Weights of a small GPT-style language model, trained from scratch on English Wikipedia.
Size: 8 layers, width 512, 8 heads of 64, vocabulary 30959, 56.9M parameters.
Architecture: rotary positions, attention and MLP in parallel.
Training: a variant of Muon for these matrices, 570M tokens.
Each number is 128 + 32 x the weight over the matrix's rms, rounded and kept within 0 to 255. Layers, rows and columns count from 0.

# layer 4 MLP down, 512x2048, rms 0.0146, rows 382-435, columns 1792-1919
[[147 153 148  99 125 138 124 238 115 188  87 161 100  63 138 157  99 117 117 157 122 121 152 145 180  32 124  44 110 125 160 129 133  81 159 120 131 151  95  76 154 120 141 108 127  79 132 128 123 115 160  96 107 135 151 102 132  71  90 108 136 113 126 175 154 138 147 171 129 123 133 104 154  67 149 136  96 126 125 112 148 126  97 186 113  79 112 136 151  64 104 150 195 137 182 161 102  82 105  88 151 117 117 112 140 183 131 188 122  98 189 127 172  33 150 167 125 121 134 102 148 121  94 118 130 139  88 111]
 [150 181 131 103 116 125 131 121 124 172 200 112 116  92 126 114 179 100  67 146 180 136 168  62 130  66  77 139  98 127 155 118 137 129  89 116 156  58 107 149 148 114 122 106 157 125 148  92 147 181 140 146 108  90 161 126 125  73 118 158 172 129  85 127 184  62 171 141 142 108 103  92  93 159  81 119  76 149 143 178 139 148  94 151 131 107 105  84 146 165 169 131 168  71  98 195  72 173 116 161 106 127  63 152 135  88 155 169  98 150  93 150 107 163 177  99 143 164 100 101  99 176 162 106 116 156  86 171]
 [106 142 162 144 179  77  99 137 112 151 150 234  74 144 177 135  85  95 152  86 108 149 163 143  89  86 143 162 150 142 159 144 108 151  93 121  88 123 126 171 177 183 128 105 174 102 123  85 116 116 186 112 186 134 139 101 153 132  91 199 124  98  88 111 105  56 112 107 103 103 103 122 148 120 119 150 145  60 136 126 137  60 127 123  77  69 125 123 110 159 126 130 101 150 148 113 138 116  98 140 127 144 165 157 154  49 126 116  61  99  64 128 146 142 175  86 146 142 177 131 117 149 157 173 160 105 116 152]
 [101 186 110 132 160 133 167  60 104 139 128 126 134 119  87 155 137  94  95 197 142 209 154 108  89 150  72 134 120 130 150 112 146 140 159 181  63 201  68  98 120 161 127 114  99 173 162 148  97  78  99 130 147  39 135 172 130  98  90  68  31  80 170 214 154 107 132 144 101 159 173 133 137  96  85  38 148  97 171 154 155 173 138 162 147  46 107 115 161 136 139 173 125  96  77 161 115 119 142 140 143 123 102  95 152 133 142 146 121  54 100 155 133  91 149 144 156 107 114 164 172 130  89  94  58 144 112 160]
 [ 71 121 142 127 130  85 134 188 117 153 111 118 100  63 123 130  67 100  96 147 111  92 145  99 134 169 182 114  98 119  89 128 170 137 130 141 118 178 151 111 163 156 103 134 131 119 130 129 120 107 107  97 131 108 132 154 101 107  83 163 114 117 161 166 145 113 116 124 148  99 122 163 134 157 108 148 143 157 140 119 117 151 161 140  97  41 146 159  88 130 154 119 136 111 126 122 142 120 134  88  90 187  81 147 107 151 100 155  93  95  82 144  84  97 177 162 103 168 157 139 167 148 138 120 117 104 141 154]
 [ 94 132 158 123 134 130 101 125 123 112 107 163  92 120  53  72 148 117 163 109  79 151 109  87 116 159 135 131 135 126 133  89 135  74 105 147 161 138 113 158 140 157 102 111 145 117 123 133 126 153 140  99 115 155 135 181 104 120 114 106 108 123 165 120 122 172 120 110 118 131 150 172  97 162  86 161 122  98 133  91  87 147  99 180 113 197 125 115 152 127 125  85 178 143 119 136 130 144 145  97 156  86 115 130 152 142 158 113 154 128 159 101 167 117  99 185  99 125 118 166  62 153 110 133 138 115 104 115]
 [ 37 101 173 119  78 164 122 188  86 157 116 107 143 111  87 125 105 141 160  80 137 136  83 119 150  67 147 137 145 128 143 137 153  80  94 153  98 153  98 151  96 155 186 121  98 132 115 152 146 106 110 180  98 141 163 156 133 147 144  85  91 159 109 171 135 181 139 144 155  92 110 178  70 119 133 145 144 130 110 157  91 157 107 163 197 213 192 141  93  90  99  73  78 169 125 106  91 103  75 151 177  68 149 108  98 108 140 111  94 134 153 114 106 109  98 124 127 156  85 104 144 170 118 126 152 146 196  98]
 [162 120  90 130  95 109 134 125 173 158 154 113 118 192  84 110  92 206 150 138  80 135  50 153 102 140 163 153 173 121 130  75 150 186 175 152 173 113 190 210  80 134 154  90  91 151 121 132 138 198 147  78 128 148 122 127 104 148 194  71  64 113  69 142 120 111 143 116 155 140 103 140 126 184 131  75  85 145 206  99 182 100 172  57 174 124 189 152 135  85  83 102 188 101  52  74 188  86 219  99 128 136 116 113 134 210 160 162 169 181 113 165 118 118 173  75 178  75  80 151  98 133 127 123  88 143 201 122]
 [157 140 199 149 132 133  81 142  56 110 134 110 120  84  75 132 188  72 150 116 133 153 208  99 140  94 107  98 139 152 112 142 163 124  52 143 104  63 113 149 177 124  95 121  45  90 129  85 160 147 120 142  80 119 107  96 143  75  92 178 166 109 153 108 106 122 136 142 147  97 186 110 129 173  79 169 111 155 108 127 131 138 141 183 141 107 186 168  50 101 108 130 165 116 164 121 106 138 141 139 146 109 148 149  87 124 198 110 162 114 119 157 102  61 106 125 104 109 123 118 154 145  80 168 135 122 151 111]
 [127 142 161 184 126 109 129 110 148 122 105 125  94 101 124  76  90 141 144  69 135 131 136 108 118 152 130 104 129 165 189 169 130 148 209 174  84 168 167  84 120 125 172 172 155 105 159 147 137 160 163 166 123 156 201 161 135 119 150 171 152 112  92 209 102 112 151 181 156 123 133 145 139 130 170 181 188 167 126 116 115 183 178 104 144 155 152 127 156 117 106 142 193 144  96 151  76 119 102  76 155  81 112 118 158 138 139 123 164 147 155 129 163 150 146 129 145 190 137 154 253 170  94 132 133 154 129 139]
 [156 108 178 130 179 135 133 149 172 116 135 126 109 151  78 224 216 157 135 129 177 134  82 139 165 124  98 176  98 183 175  64 147 138 165 104 178 151 141 109 107 123 119 128 186 118 129 138 125 110  96 125 105 135 104 135 101 108 112  70  45 136 137 102 168 149 140 117 120 139 155 177  93 177 103 175  90  98 126 127 133 137 145 105 173 150  93 121 154 121 127 103 104 154 124 147 154 123 133  50 110 108 139 162  92 175 162 165  79 154  88 187 177 112  84 141 143 117 171 164 156 122 154 150 158 162 129 156]
 [179 108 111 169 146 197 171 125 167 130 163 105 114 106 118  96 136 185 142  92 120 120  90 177 100 146 130 189 161 113 155 132 162 176  86 149 130 165 213 106 104 167 123  92 192 150 152 172 140 135  69  94 111  78  88 125 117  87 137 131 163 150 126 182 108 127 108 144 105 182 139  39 172 160 137 103 203 100 134 138 133 120 116 160  70  93 174 136 186 108 156 166 153 125 111 112 161  74  81  86  73 165 189  71  99 103  88  81 175 166 143 106 167  93 133 113 168 124 121 145 134 119 138 138 133 160 154  87]
 [ 94  86  73  70 144  87 139 145  95 152  51 185  85 129  79 137  87 174 142 138 119 151  80 121 142  94 114 111 102 180  82  77  95 113 130  90 130 151 178 184  97  89 152 103 144 160 137 153 126 113  97 157 181  85  85 106 119 160 109 144 115 139 143 121 146 125  90 150 110 108 150 147 143  81  78 170 140 122 170 140 149 151 126 186 167 159  98 164 116 149  97 160 107 118 117 123 115 130  90  83 179 195 172 144 127 121 169 139 135 166 112 135 120 109 104 106 125 138 167 104 125 129 110 140 197 143 188 170]
 [148  97 114  85 103  89  84 127 129  98 119 127  92 123 130 227  77 102 116 122 103 143 196 138 157 127 137 150 127  94 100 163 177 153  68 125 104 120 140 149 138 145 135 166 171 124 128 112 130 164 122 114 133 141 112 127 114  62 155 145  81 101  81 114 102 176 149 129 136 105  86 116 148 105 152 103 110 127 146 152 111  95 144  65 120  80 117 114  93  77 125  89 137 155 117 139 141 189 114 127  75  94 155 169 108  91  89  98 128 134 151  84 153 165 117 120 133  76  83 117 146  98 111 123  79 148 127 102]
 [128  94 120 135 154  98 144  65 177  81 148 156 135 108 144 103 108 177 165 118 109 179 108 132 165 192 168 153  81  87 151 161 226  90 137 122 122 184 141 106 145  98  72  59  75 140 113 112  91  92 104 115 136 107 134 172 199 193 121 144 147 139 132 101  92 170 136 127 128 191 119 207 177 163 146  92 124 159  87  95 163 106 236 130 145 137 149 138  98 194 139 112 171 177 144  93 128 132 156  74 141  59 134 140 132  38 137 159  93 130 117  79  81  66  92 198 137 103 146 101 155 103 109 165 114 176 129 180]
 [113 136 176 113 154 114  93 169 145  66  61 176 101 134 105 127 102  67 181 136 158 114 121 142 101 132  73 122  94 125 151 105 134  97  76 178 175 138 112 191 148 131 151 180 152 101 123  74 125 126 161 108 115  71 102 145  92 112 147 154 161 132 147 174 103 137 131 157 145 128 114  85 191 153 151 134 160 171 199 170 172  92 140 142 111 129 138 143 127 138 208 131 100 112 132 133 157  98 156 140 120 111 143  85 118 160  93 110 115 149 150 198  80 149  96 138 155 100 116 136 140 120  76 124 118 172 199 142]
 [173 151 111 148 128  76 156 133 121 187 137 118 154 144 136  78 165 110 133 183  97 190  75  87 143 145  98  83  97 100 147 183 118 156 100 146 170 148 163 101 156 169 136 139  89 125  83 110 109 137 189  48 129 124 109 154 160  95 147 103 106 163  66  49 174 137 105 123  87 147 111 172 132 107  70 126 156 109 109 155 131 143 155  45 150  90  96 131 123  99 123  93 154  94 171 213 136  77 141 126 170  79 153 133 103 136 148 132 101 140 135 210 127 140 146 123 159 132  84 180 109 107 155 162  83 145 104 111]
 [120  90  91 128 137 105 184 123 142 152 123 113 181 160 147 105 106 152 114 130 130 112 130 178 146 129  76 128  85 149 143 138 123 100  91 158 116 116 155 129 117 103 201 102 101 114 122  91 129 145 150 154  83 105 115 167 126 186  10 150 163 133 113  97 156 177 131 180 160 108 112 125  61 101 108 134 158 146  75 149 123 149 104 114  73 146 132 105 166 173 136 107 156 130 110 104 103 107  80 115  89  85 171  79  98 166 131 100  94  87  68 132 111  74 119 119 146  72 125 101  81 104 112 156 143 140 137  99]
 [139 105 116 127 109 192 129 152  83 110  90 173  99 100 113 150 142  87 104 148 141 124 100 142  85 143 177 159 117 166 115 176 156 136 123 157  68  85 149 116  92 128 160 148  95  78  63 189 179 116 136 148  82 131 117 142 131  71  93 113 181  72 113 127 102 193  76  93 136 116 154 118 176  99 110 142 114 128 126 142  95 125  93  70  82 156 120 131 139 125 136 155 219 143 123 150 137  75  99 168 144 121  99 124 127 129 118 110 184 137 137 148  88 139 187 105 155 124 130 100 168 113  95  84 154 115 138 172]
 [195 123 124  79  95 159 167 212 141  52 131 145 144 115 108  70 165 167 130 175  85 195 101 182 127  87 108 105  90 120 164 119 101 156 187 145 166 183 146  58 167  55 141  77  99 129 111 167 131  66  80  83 166  96 156 132 113  94 121 111 114 152 120 128 155  89  81 152 129 113 138 100 117 128 139 130  89 101 104 162 177 119 179 149 133 118 141 125 159 114 128 156 143  86 156 106  57 131  81  90 110 191  93 156 138  92 164 170 121  92 170 153 123 155 116 198 134 120 106 145  63  89 142 112 134  84 142 175]
 [142 113 116 100 159 156 150 110 134 149 162 140 151 132  74 189 110 156 120 158 109 116 127 175 190 145 101 104 170 129 150 216  97 111 139 133 174 162 115 127 164 162 141 116 125 117 133 108 116  74 142 118 189  56 162 128 113 121 147 148  94 140 144  69  96 168 165 147 154 137 119 185  48 157 126 145 144 122 113 182 146 137 119 164 100  76  63 154  52 112 122 149 182 181 123 130 168 152 130 152 160 152 157 102 150 119 170  95 143  99 126 119 117 185 105  88 105 112 136 116 152 202 113 180  88 126 107 108]
 [139 167 141 137 168 103 111 119 107 159 148 102 166  49 119 128  87 193  94 126 101 154  98 115 134 114 134  59 194 129 177  85 177 100 130 108  84 142 179 139 113 155 107 132 117 202 137 119 169 120 100 106 209 166 140 135 145 156 189 125 127 117 143 104 130 181  85 133 159  73  93 141  89 183  76  69 141 130  95 138  80  98  94 143 194 125 139 131 172 141  93 102 177 178 176 151 165 134 113 130 123  79 144 170 147 107 153 231 180 164 132 129  87 109 174 139 162  75 178 190 128  33 134 110 129 127 174 174]
 [139  88 153 103 143 141 119 135  79  89  86 149 125  84  97 160 129 127 144  73 149 109 180 107  80 117 149 132 139 155  78 148 150 129 223 120 152 107 153  57 120  96 123 155 105 122 116  94 118 135 180 171 109 127 134 159 164 134 110 170 108 107 115 115 144 114 154 147 153 102 160 134 121 160 156 115  42 132  95 121  87 176 136 102  77 190 115 106 139 109 122 118 135 160 143 150 147  86 160 101 118  46 117 100 105 168 113  89 152 122 188 128 117 130 131 132 167 117 113 131 127  77 123 126 100  86 118 136]
 [ 98 144 162 134 166 193 131 163 138 121  89 105 163  96 194 108  63 232 116 155 136 127  82 126 124 196 108 116 168 152 179 118  81  99 169 100 128 111 126 156 165 183 106 159 146 116 164 102 146 178  76 129  90 180 156 126 149 179 110 183 139 146 155  67 127 117  89 152  78 126  87 114 107 120  57 137 179 107 109 112 105 149 139 119  95 158  88 181 132 119  77  80 122 158 142  91 129 120 134 177 130 147 125 133  91 149 162  82 191 128 100  96 119 166  96 101 105 107 117  88 129 158 118 160  95 124 114  98]
 [184  96 135 152 105 125  94 112 123 125 216 164 132 137 134 166  98  56 132 103 139 183  79 105 150  95 107 190 143 125  80 167 111 144 197 146 114 113  99 102 152  70 143 136 105 101  45 112 111 121 137 156  60 149  93 156 175 154 100 129 117 151 133  88 110 111 115 150 156  84 102 104 113 192 145 176 127 164  82 139 106 168 157 160 110 106 146  87  79 184 175 146 141 161 136 179  62 110 135 135 109  86 149 133 116 116 144 173 118 130 167  83 127  78  96 156  97 160 182 114 134  99  60 110 140  96  99 119]
 [ 72 124 160 121 170  92 111 137 163 131 197 107 120  77 144 140 158 183 107 121 122 156 103 145 139  60  95 107 182 160 127 143 154 118 164 156 111 139 191 123 121 143 180 148 171 111  70  92 126 169  88 109 122 117 149 181 142 113 200 145 120 128 160 175 149 155 142 182 178 144 123 212 123 141 189 105  83 143 166  59 128 117 157  76 150 181 136 111 187 127 113 111  97 162 150 157 116 157  64 172 213 166  81  71 159 123 158 134 136  88 182 119 169 131 115 134 130 173 134 104 187 145 111 130 109 110 177 125]
 [ 85 134 138 107 137 101  77 133 144 101 151 140 126 171 101 132 134  66 176 162 174 138 177 172 117 154 137 165 173 139 153 137 158 128  88 130 107 171 147  85 144 178 118 118  93 153 151 107 134 156 115  94 157  93 107 133 107 137 159 172 129 177 113 152 156 108 145 130 175 107  93 117  94  95  79 131 145 114 146 147 110  97 101 131 105 107 137 108  97 110  98 147 138 149 137 144 128 103 134 124 153 128 112 134 211 142 158 154 142  79 114  93  95 152 150 129 136 156 132 130 149 118  97 108 157 122 135 104]
 [136 117  46 113 132 141 133 171  82 120 107 172 110  87 129  95 170  88 132  81 106 140 117 119  76 169 139  92 106 140 137 118 153 154 115 131 135 110 128  63  89 160 175 136 152 139 158 111 133 160 101 159  82  95 135 100 158 130 119 124  79 181 125 135 123 144 152 146 117  77 172 212 120 164 127 163 120 143 156 114 145 191 151 109  99 170 158  92 141 157  94 129 128 200 155 108 133 177 112 115 110  98 186 120 187 145 135 158 122 110  85 136 156 122 141 137 134 104 171 111 163  75 120 146 131 105 171  89]
 [121 144 125 140 141 176 181 118  88 138 154 136  83 154 104 149 106  89 179 113 132 172 167 145  98 174  85 158 110  79  67 117 107 159 140 146 144 106 157 136 127  50  97 142 137 135 117 122 152  99 140 129 158  41 125 113 126 168  69  65 137 125 120 111 120 165 143 131 121 133 165  92 125 168 101 115 166 118 171 116 106  73 146 142 170 173 140 142 128  60 167 179  86 128 121 112 146 194 198 184 105 213 119 161 165  77 140 134 161 188 149 135 136 117  93 168 171 141 148 103 168 113 132  98  97  93  65 169]
 [122 123 126  98 144 104 123 127 152 148  86 137 147 154  95 114 136 153 158 167 136 140  32 137 141  98  95  55 144 120 146 162 170 127 211 141  78 145  69  48  87 101  79  75 102 122 115  74 112 146 143  73  72 112  81 104 107 181 131  66 146 145 147 148 116 182 132 150 125  98 148  74 134 107 137 173 215  97 146 107  71 172 120 137 190 146 111 160  69 108 118 153 154 148 131 159  91 115 100 111 141 155  79 104 145 136 168 154 111 105 147 140  85 201  79 157 111 172 104 120  90 148 153 123 114 175 144 124]
 [145  94 111 105 169  35  84 129 184 150 121 193 120 165 175 201  97 170 147 101 134 113  99 210  75  97 174 147 147 117 105 139 130 131 152  85 105 127 134 155 123 121 109 125 158  96 166 122 117  72 141  88 173 166  99 144 137 249 111 120  64 153 157 200  71 110 158 107  62 118 131 179 138 124 165 140 142  74 116 162 144  75 132 140 139 117 190 127 120 127 143  83 111  90 199 165  73 175 201  92 137 132 113 175 156 132 162 131 150 162  80 149 130  59 166 103 110 156  74 141 146 104 116 162 160 167 163 160]
 [145 152 132 110 117 135 106 111 111 114 153 102 115  81 137  62 148  91 135 162 138 154 120 103 110 174  84 132 165  61 147 125 120 138 149 138 128 125 133 134  67 159  78 120 158 144  94 110 168 123 173 127 203 173 130 138 144 145  99 138 163 105 129  97  95 119 147 149 111 147 129 123 154 165 127 154 109  82 136  93 163 115 159 144 122  84 115 131 107 120 113 121 117 129  96 131 108 164  92 120  93 167 101 179 137  80 103 134 154 112 137  73 120 165 165 153 138 121 137 125  67 143 182 176 153 164 152 146]
 [115 134 122 136 110 100 124  85 128  98 163 151  78 134  60 139 139 111 140  81  98  70 101 113  80 163 130 106 129  95  50 107 121  90 121 146 117 172 120 159 100 176 148 205 171 126 175  84 137 168 136  99  94 124 123  95 137 106 120  78 127  65  90 144 167 178 170 111  65 126 125 159 142 141 143 130 143 141 181 178 169 137 125 103 146  90 134 130 117 154 124 162  88 188  97  98 120 140 151 143 115 186 207 147 134 159 119 145 133 111 141 179  74 128 159  78 124  86 167 150 126 153 134 177 111  85 124 120]
 [139 129 138 133 114 106 117  92 117 159  70  99 116  89 163 153 207 212 125 118 129 102 123 148 131 157 150 109 101 175 161 155 113  96 151 148 117 129 148 119 135 134  98 124 119 159 122 125 108 118 102  98 152 122 126 117 136 152  91 146 231 130 160  93 105 120  78 113 107  96 132 110 168  93 119 153 136 131 162 119 131 117 120 124 116  62 175 148 120 109 105  87 131 156 125 113 100 155 173 110 101 134 136 128 129 126 119 112  97 159 163 105  71 110 111 129 150  81 116 150 174 108 162 142 131 129 124  95]
 [125 103 120 127  88  84 121 116 147 136 179  98 155 132 102 162  88 131 106 147 140  79 118  45 110  92 156 150  89 124 157 126 159 115 113 143  96 180 148  74  59 162 157 101 113 119  81 102  87 158 145 102 218 119 153  57 143 140 133 141 111  71 150 127 115  59 153 125 152  86 161  78 103 166 207 118 102 137 113  94 108 177 110  69 134 116 111 137 173 123 143 115 137 116 175 138  77 124 180  99 172 114 106 138 171 125 134 134 120  93 103 118 119 168 187 154 119 155 140 152 157 150 118 164 147 130 160 111]
 [184 165 161 131 179 187 164 163 110 149 166 136 113 119 134 141  72 156 116 138 153 111 158  93 140 122 103 192  91 140  95 103 107 132  83 137 177 102  60 159 139  90 115 146 149 133  63  81 160 184 135 141  83  79 117 142  78 156  89  91  95  96 128  83  83 146 100 128 104 108 159 122  61 145  68 112 150 153 133  90  58  97  87  90 100 175 131 101 164 140 107 107 105 124 119 155 150 194  91 153 148 111 115 123  83 154  76 111 106 113  56 113 132 118  81 143 108 157 104 138 111 140  89 124 121 136 122 132]
 [123 107 107 100 151 140  89 102 125 138 123 191 159 156 110 160 109 139 132 150 190 138  82 165 168 126  93 109 141  98 112  98  92  60  96 157 129 124  69  97 125 163 113 171  64 158  70 155 116 107 131 173 162  77 162 148 103 113 181 153 166 133 145 130 141 159 136 109 105 124  86 105 128 204 186 117 109 138 135 149 133 126 135 138 101 187 131 113 156  93 129 157 180  99  97  96 134 102 149 120 119 123 139 137 135 113 126 115 149 132 158 117 129 156 112 132 131 151  81 123  67 112 166 129 191 159 126 144]
 [128 115  69 144 110 163 194 152 116 162 128 188  77  70 200 178 104 150  97 161 113  85 131 156 142 115 129 143 149 133 125 119 126 113 121  78 102  84 137 185 105  93  83 112 121 107 138 142 111 135 103 104  90 120 115 130 101  73 103 114 173 142 162 213  98 117  96 152 102 105 226 134 133 129 102 173 142 144 172  75 109 132 103 113 155 110 106 113 143 125 166 143 104 127 183 117 153 151 121 199  85  43 102 193 114  62 155 129 105 154 150 124 121 116 146 121 109  84 131  84  75 132 145 122 181 123  79 164]
 [111 160 116  81 109  74 171 179  91 156 152 146 118 145 128 151 195 173 119  95 124 125  75 106 117  79 153 132 129  58 192 122 150  93 187  89  67 127 157 149 105 113 107 151 129 133 153 147 175 137 149  69  65 130 129 121 153 111  92 123 129 149 166 117 149 163 123 127 173 126 118 123 138  96  99 160 167 154 143 100 117 132 142 175 149 177  82 128 132  83 127  99 136  83 155 107 173 107 123 129  96 127 114 122 137 106 156 155 213 172 120 105 154 112  85 147  92 183  55 124 163 119 106 129 128 156  97 132]
 [154 141 113 130  95 127 101 126 148 136 109 162  71 134 141  59 127  87 207 162 119 201  62 150 136 107 159 150 191 127 125  58 123 122  98 167 109 116 110 160 114 136 117 139  99 174 173 134 162 130 132 144 192  92 157 189  92 172 101 100  32 150 164  82 124 120 109 179 169  60 159 116 143 121 179 162 152 171 136 126 105 138 137 126 145 123 105 131 138 195 114 135 129 151 172  95 136 183 121 117 122 126 116  88  61 159 120 115 139 157 119 122 128 124 112  68 173 130 202 108 110 144  83 140 125 113 151 133]
 [149  95 130 141 133 185 135 145 139 116 128 176 136 122 101  81 178 195 116 121 138 101 125 105 142 120 122  58 137  87  88 166 172 130  90 141 142 171  91  68 114 107  69 146 163 105  79 177 120 178 155 126  42 104 131 132 119 151 107 142 132 125 125  94 132 105 123 110  84 124 176 123 101 127 147 148 112 140  74 126  89  58 132 101 134 118 155 179 148 164 140  95 118 124 117 134 159 146  75  68  73 131 103 121 138 132 120 156 124 109 169 142 155  89 132  97 160 115 164 160  57 158 115 125 152 106  76 154]
 [123 126 120 145 121 171 134 164 129 112 132 110 109 151  64 109 104 195  76 145 229 106  45 161 136 137 140 200 121 154 139 108 153 130  82 137 118  64 108 175 108  98 127 122 141 134  98 215 117 120  96 109  72 132 170 117 170 129  70  85 121 111  82  82 158  99 118  97  94 149 157 112 130 154 126 159 124  68  98 120 155 122 181 106 126 127 151 138 154 141  64  82 164 116 142 165 141  97 110 187 109 144 182 174 156 155 115 112 107 187 117 153  63 104 107 215 124 137 152 125  90 133 162 164 164 154 108 103]
 [101 119 107 103 233 213 189 163 175 184 171 199 169 149  85 244 166 122  82 216 153  94 255 110 124 199  99  57 130 113  54  72 140 100  62  82 159 137 124 133  82 180  97  78  52 117 199 154   0 116 130  76 118 168 198  72 123  79 111 255 178 175 128 159 170 117 122  96 100 170 146 146  99  57 161 149 167 103 127 138  15  83  98 118 118  61 144  71 102 137 163 123 102 155  92 132 105 116 100 103 144 164 107 110 101  64  89 184 120  97 166  29 148 160  32 107  85  36  81  43 181 142  76 127 108 158 151 169]
 [146 164 109 104 126 123 126 125 121 174 138 144 105 135 143  77 161 203  42 127 121 166 139 146 122  73  97 113 120 126 118 121 154 102 155 103 184 122 152 152 158  87 152  92 139 120 153 160 136 120  55  88 111 120 119 113  82  69 207 118 141 166 119  89 142 109 122  96 111 153 152  95 112 190 168  66  87 168  78 147 139 137 152 147  87 140 113 117 139  18 118 137 108 133 180 111 167 146 123  73  88 127 114 139 159 182 144 125  94 162 102 149 118 121 137 158 138 122 177 129 177 127 107  79 157 182 142 150]
 [113  76  93 107 127 122  90 174 160 186 115 124 138  57 157  76  79 112 187  85 136 137 150 109 128  91 122 154  66 131 152 145 118 125 156 126 169 123 118 103 149 159 100 119 116  48  98 182 157 114 124 159 111 123  92 102 106 148 134 121  48 106 130  79  96 148 160  70 130 157 101 157  86 148 177 136 138 156 129 106 121 115 155 148 112 122 139 154 127 101 146 166 136 159 127 152  75 137 106 129 118 210 144 137 112 111  97 108  65  89 142 105  54 133 136 158 174 145 146  60 138 164 130 128 109  91  56 150]
 [108 114 127 161 140 186 115 154  55 110 134 135 209  97 174  98 117 139 123 157 156 151 126 154 135 178 120  76  95 104 140 169 144 195 135 100 138 156 125 145 138 127 137 156 202  65 113 113 142  90 130 121 143 175  92 131 135  86 127 153 160 130 141 139 178 150 158 144 145  98  58  86 121 155 129 206 156 109 126 108 121 104 111  97 181 141 179 192 169 198 132 177 167 116 242 130 128  79  78 137 131 110 121 116 185 148  96 111 135 103 159 166 175 127 114 118 173 122 110 107  89  31 116 117 112 132  85 151]
 [125 115 169 154 160 106  78 147 208 116 138 126 143 126 123 202 104 144 104 125  88 115 147 166 102 108 189 128 156 124 179 142 125  44 134 122 198 144 149 146 106 117 128 146 121  96 130 112 122 191 148 180 163 167 154 143 135 185 147 159 176 169 151 181  97 122  99 141  82 133 189 147 163 103  81 131 141  64 162 195 125 159 155 102 122  77 102 140 144 138 132 171 152  63 124 114 161 123 158  97 140 136 177  79 136  94 124 145 154 170 140 150 142 107  55 136 160 158 104 112 131  77 145 133 140 102 124  88]
 [142 197 167 153 130 252 149 120 109 149 161 146 187 103 188 157  98 136 112 144 126  85  96 113  95 113 175 159  92 130 148  90 142 100  76 147  95 113 132 171 107 121 113 118 171 109 108  96 171 122 130 113  96 150 152 147 190 169 136  71 150 164 111 152 116 141 118 121 140 167 174 173 113 111  92 109 100 128 147 106 102 176  73 163 107 139 124 150 124 176  50  71 142 151  74 112 137 126 151 123 176  79  79 108 162 144  93 108 139 159 108 148 154  86 126 131  93 152  93 110 119 148 150 104 162 120 134  85]
 [128 113 130 153 153 167 172 118 155 131 144 140 148 132 174 174 128  29 101 136 125  97 131  72 115 107 117 101  85 120 153  80 118  99 168 139 169 155 107 189 155  99 168 111 164 160  96 162  70 160 103  88  66 134  98 159 145 160 191  92 115  97 154 141 124 138 118 131 150 190 119 159  66 147 149 141 102 155 111 107 147 171 152 135 167  90 171 139 168 138 140 152 126 137 127 159 144 135 161 130 130 104 103 139 192 107 146 159 153 164 118 102 159  94 128  79 117 102 148  50  66 157 155 135  98 140  85 138]
 [119 140 102 108 114 134 146 119  85 102 113 167 134 135 165 136 144 134 154 111 115 195  64 128  87 122 115 113 146 173 176 175 134 124 114 131 157 124 109 127 103 200 163 150 151 126 138 166  68 103 128 124 186 132  83 164 130  40 128 137 127 142 137 136 180 174 132 121 140 159 138 162  99 120 124 156 123 142 124 183 152  90 161 159 123 134 140 125 119 147 104 104 128  99 162 157 137 149 148  75 120 126  95 121  94  47  99 143 104 141  87 127 151 109 102  67 145 123  85 150 135 134 154 143 149 116  81 123]
 [136 144 153  85  50 114 115 135 121 146  84 101 134 161 143  71 113 176 142 124 136 147 150 127 144  82 154 135 117 121  74 129 145  97 116 155 147 131 201  93 181 109  65 154  95 126 152 140 164  94 145 127 140 133 165  91 153 125 154 160 186 132 127 124  97 161 170 117 159 139 111 127 138 134 138 116 147 129 113 116  90  89 151 118 115 138 141  95  88  80 113 129  99 169  44 143 102  98 128 113 124 167 137  80 126 150 125  96 110 141  49 120 123  61 151 124 160 150 142 155 107  92 118 100  67  71 118 116]
 [147 104 143 127 133 173  82 138  70 108 160 137 158  34 149 173  70 195  58 125 106 132 167 119 168 151 135  97 172  84  82 127 154  64 162 130 124 131 134 120  68 129 151 142 112 125  92  84 142 125 150 155  99 104 149 156 116 173 187  95 140 107 178 142 130 107 143 137 150 124 184  99 159 112 154 120 123 124 119 168 166 232  96  72 182 118 134 147 161 162 194 120  68  92 180  70 128 158 140 145  89 108 110 174 128 106 134 109 126 123 109 154 145 105 152 151 120 179 105 121 130 109 128  91 172 132 132  95]
 [113 129 180 141 150 159 161 163  77  78 155  67  83 122 120  83 125 183  75 120 131 119 124 138 198 115 117 168 181 112 107 177 140 121 117 109  95 117 126 173 121 142 100  86 137 148 162 171 111  96 108 129 143 170 105 138 113 155  97 125 103 140 166 136 111  81 107 118  68 132 155 101 145  79 120  57 161 137 111  85 158 132 161 176  88  84 146  98 173 138 180 129  83 133  69  97  95 159 100 143  84  99 126 103 132 106 134 170 159 158 124  35 154 173 128 128 132  97 135 190  95 132 131  59 110 222 161 158]
 [128 106 158 187 130 129 114 102 190 111 107 114 137 156 160 162 161 161  90 162 160 127 163  89 106 123  64  98  49  98 198 127 173 154 101 103 180 109 101 109 176 139 107 154 137 121 100  83 168 155 115  78 107 141 107  90 118 178  91 140 131 119 148 184 193 146 132 168 105  86 160 191 122 124 113 160 123  88 130 117 114 137  99  95 117  91 113 150 117 137 149 150  94  84 131 118 120 119 118 199 168 129 126 108 146 140 105 127 147 108  75 109  91 148 139 132 120 109 133 106 133 132 142 107  64 122 118 153]]